python train.py --norm_eps=1e-06 --bias="none" --init_std_qkv=0.0321 --lr=0.00414 --lr_head=0.0077 --schedule="wsd" --steps=5660
Each number is 200 + 20 x the weight over the matrix's rms, rounded and kept within 0 to 999. Layers, rows and columns count from 0.

# layer 6 MLP up, 1280x320, rms 0.146, rows 1234-1250, columns 160-239
181,226,255,216,235,231,208,189,196,239,197,208,199,201,218,180,149,197,216,242,200,205,195,183,190,216,198,206,205,187,217,209,179,194,231,190,198,221,200,209,198,217,192,208,187,183,228,190,208,219,258,201,175,222,197,199,191,187,225,197,161,225,208,203,168,208,182,220,166,212,213,188,219,117,217,193,209,183,178,169
202,179,171,208,185,206,162,198,240,192,213,186,215,208,179,170,183,226,167,208,211,191,234,239,208,181,168,187,187,204,190,216,205,225,201,183,201,181,199,186,211,208,197,187,187,220,209,219,193,173,215,204,178,179,192,190,199,154,162,204,161,218,177,214,193,218,176,212,224,225,200,218,200,186,193,175,214,214,177,214
199,215,161,153,177,222,237,216,229,228,191,202,214,189,189,174,208,180,159,248,223,204,206,176,193,170,223,192,219,231,220,187,224,228,182,212,191,200,191,155,173,206,187,205,219,207,235,172,208,224,172,207,206,198,193,194,181,205,208,199,196,201,227,183,187,250,195,232,211,199,202,186,212,214,189,234,167,240,206,191
177,204,212,217,202,205,185,182,174,234,193,199,196,179,212,223,239,222,204,181,199,212,178,219,219,179,206,186,198,179,188,205,205,204,199,167,225,172,217,185,191,189,198,189,204,176,202,222,202,196,218,201,219,181,201,180,211,202,182,205,193,221,225,193,242,236,199,172,199,173,204,208,214,228,205,219,187,187,210,187
187,187,207,212,187,238,211,213,168,208,192,204,186,213,226,166,199,222,212,184,173,206,196,229,215,200,203,216,175,235,209,163,193,211,223,245,262,218,187,166,222,197,216,203,200,227,202,171,226,194,210,186,213,188,232,191,225,221,188,197,211,182,179,201,218,199,212,191,240,215,187,213,177,233,222,207,183,186,209,209
247,231,173,199,209,199,210,183,211,226,228,183,228,193,222,200,230,257,213,243,238,167,196,215,234,193,197,173,190,255,169,191,216,193,219,218,158,208,210,200,183,184,198,220,185,157,162,205,174,157,203,193,170,242,160,234,192,230,183,187,233,191,219,174,190,188,213,201,187,180,214,184,204,201,220,206,200,208,192,164
189,147,169,189,161,206,197,206,204,173,212,188,212,226,176,169,172,202,202,207,235,190,215,214,195,185,222,200,188,176,181,235,185,232,222,194,191,211,196,221,222,199,218,145,199,213,184,178,243,168,199,164,221,210,205,194,195,148,214,183,195,206,200,183,209,233,212,215,197,212,220,206,156,190,202,184,187,170,204,205
204,157,154,192,172,170,223,214,200,196,239,184,204,220,219,190,200,190,170,161,213,206,189,177,215,193,216,194,203,214,212,218,201,181,154,195,216,188,215,199,188,206,167,202,223,210,152,186,230,179,222,171,211,216,207,170,236,165,190,208,191,175,250,174,199,190,221,191,194,197,194,216,164,217,176,213,202,210,187,150
224,191,178,182,217,219,208,213,195,201,192,223,190,187,195,223,208,223,201,207,183,205,193,204,199,170,180,211,204,186,196,170,206,223,190,191,191,194,189,223,142,187,208,205,197,203,199,214,234,223,212,160,187,170,216,203,186,185,194,193,185,209,203,232,201,191,205,225,189,205,184,223,192,198,217,213,210,201,196,171
190,194,241,186,209,199,200,208,193,210,179,165,238,216,211,205,198,198,221,173,181,202,218,235,241,213,207,196,202,223,199,202,205,252,220,215,181,216,194,199,199,193,200,178,208,199,211,194,199,203,206,191,181,225,206,233,192,199,152,202,212,187,199,192,227,205,171,207,219,197,201,216,222,193,197,192,200,195,204,182
210,213,184,215,218,197,213,228,188,217,208,180,209,215,197,210,196,189,222,203,195,189,224,180,264,232,266,238,201,190,200,196,194,189,208,230,196,228,206,220,229,213,203,201,197,189,226,216,160,222,201,211,179,208,185,178,194,178,183,228,205,186,219,229,222,168,229,180,167,181,199,198,220,226,198,181,144,217,198,183
179,235,191,186,201,172,209,212,221,220,211,188,182,201,230,215,233,234,190,201,218,209,185,183,162,166,176,209,185,191,201,183,187,178,205,199,211,188,221,199,240,201,214,210,205,243,234,206,227,210,194,212,228,190,177,177,175,232,213,221,223,216,205,164,205,199,217,190,185,194,180,216,201,194,182,190,229,228,206,203
185,215,197,176,197,215,219,199,251,177,216,209,182,173,216,188,176,214,189,219,196,201,185,232,208,193,196,181,209,232,211,236,214,169,202,201,204,227,210,228,180,240,177,229,216,213,205,190,176,178,188,166,180,160,181,207,214,199,200,191,184,215,220,157,216,211,195,203,225,186,218,255,214,219,216,156,159,191,228,176
195,234,195,208,183,227,228,200,189,171,174,213,176,197,206,179,190,235,224,202,171,198,199,179,216,161,151,205,168,167,199,211,192,200,221,194,203,188,208,190,176,216,166,179,204,205,205,204,210,217,230,208,208,206,196,202,188,188,199,170,197,194,232,186,223,218,213,207,228,196,190,240,192,203,221,218,219,210,182,180
217,225,203,209,193,214,180,181,187,182,194,180,180,179,213,221,212,226,192,171,227,192,197,200,205,191,215,159,235,188,214,196,218,191,189,209,220,188,252,191,195,189,195,214,189,218,220,187,183,161,234,181,200,190,206,221,196,208,175,216,182,204,186,179,194,219,163,206,217,212,224,221,232,216,211,220,203,215,216,204
197,228,200,213,188,212,211,210,218,241,191,208,177,222,192,173,194,182,188,227,174,199,164,203,208,200,214,223,179,184,199,222,177,201,195,219,203,170,221,234,163,164,210,195,193,213,229,201,226,165,234,216,177,176,224,187,187,179,197,207,190,212,207,177,214,207,199,192,193,203,209,193,227,237,206,175,197,188,181,194
221,186,197,190,186,221,219,205,227,206,234,187,209,145,203,216,221,176,224,186,193,196,158,197,200,169,220,216,219,223,207,229,183,200,188,193,219,199,192,193,193,228,186,172,181,203,191,224,213,193,212,175,206,209,227,205,216,220,188,214,203,174,197,199,204,183,203,180,183,192,186,189,184,205,173,189,169,190,214,176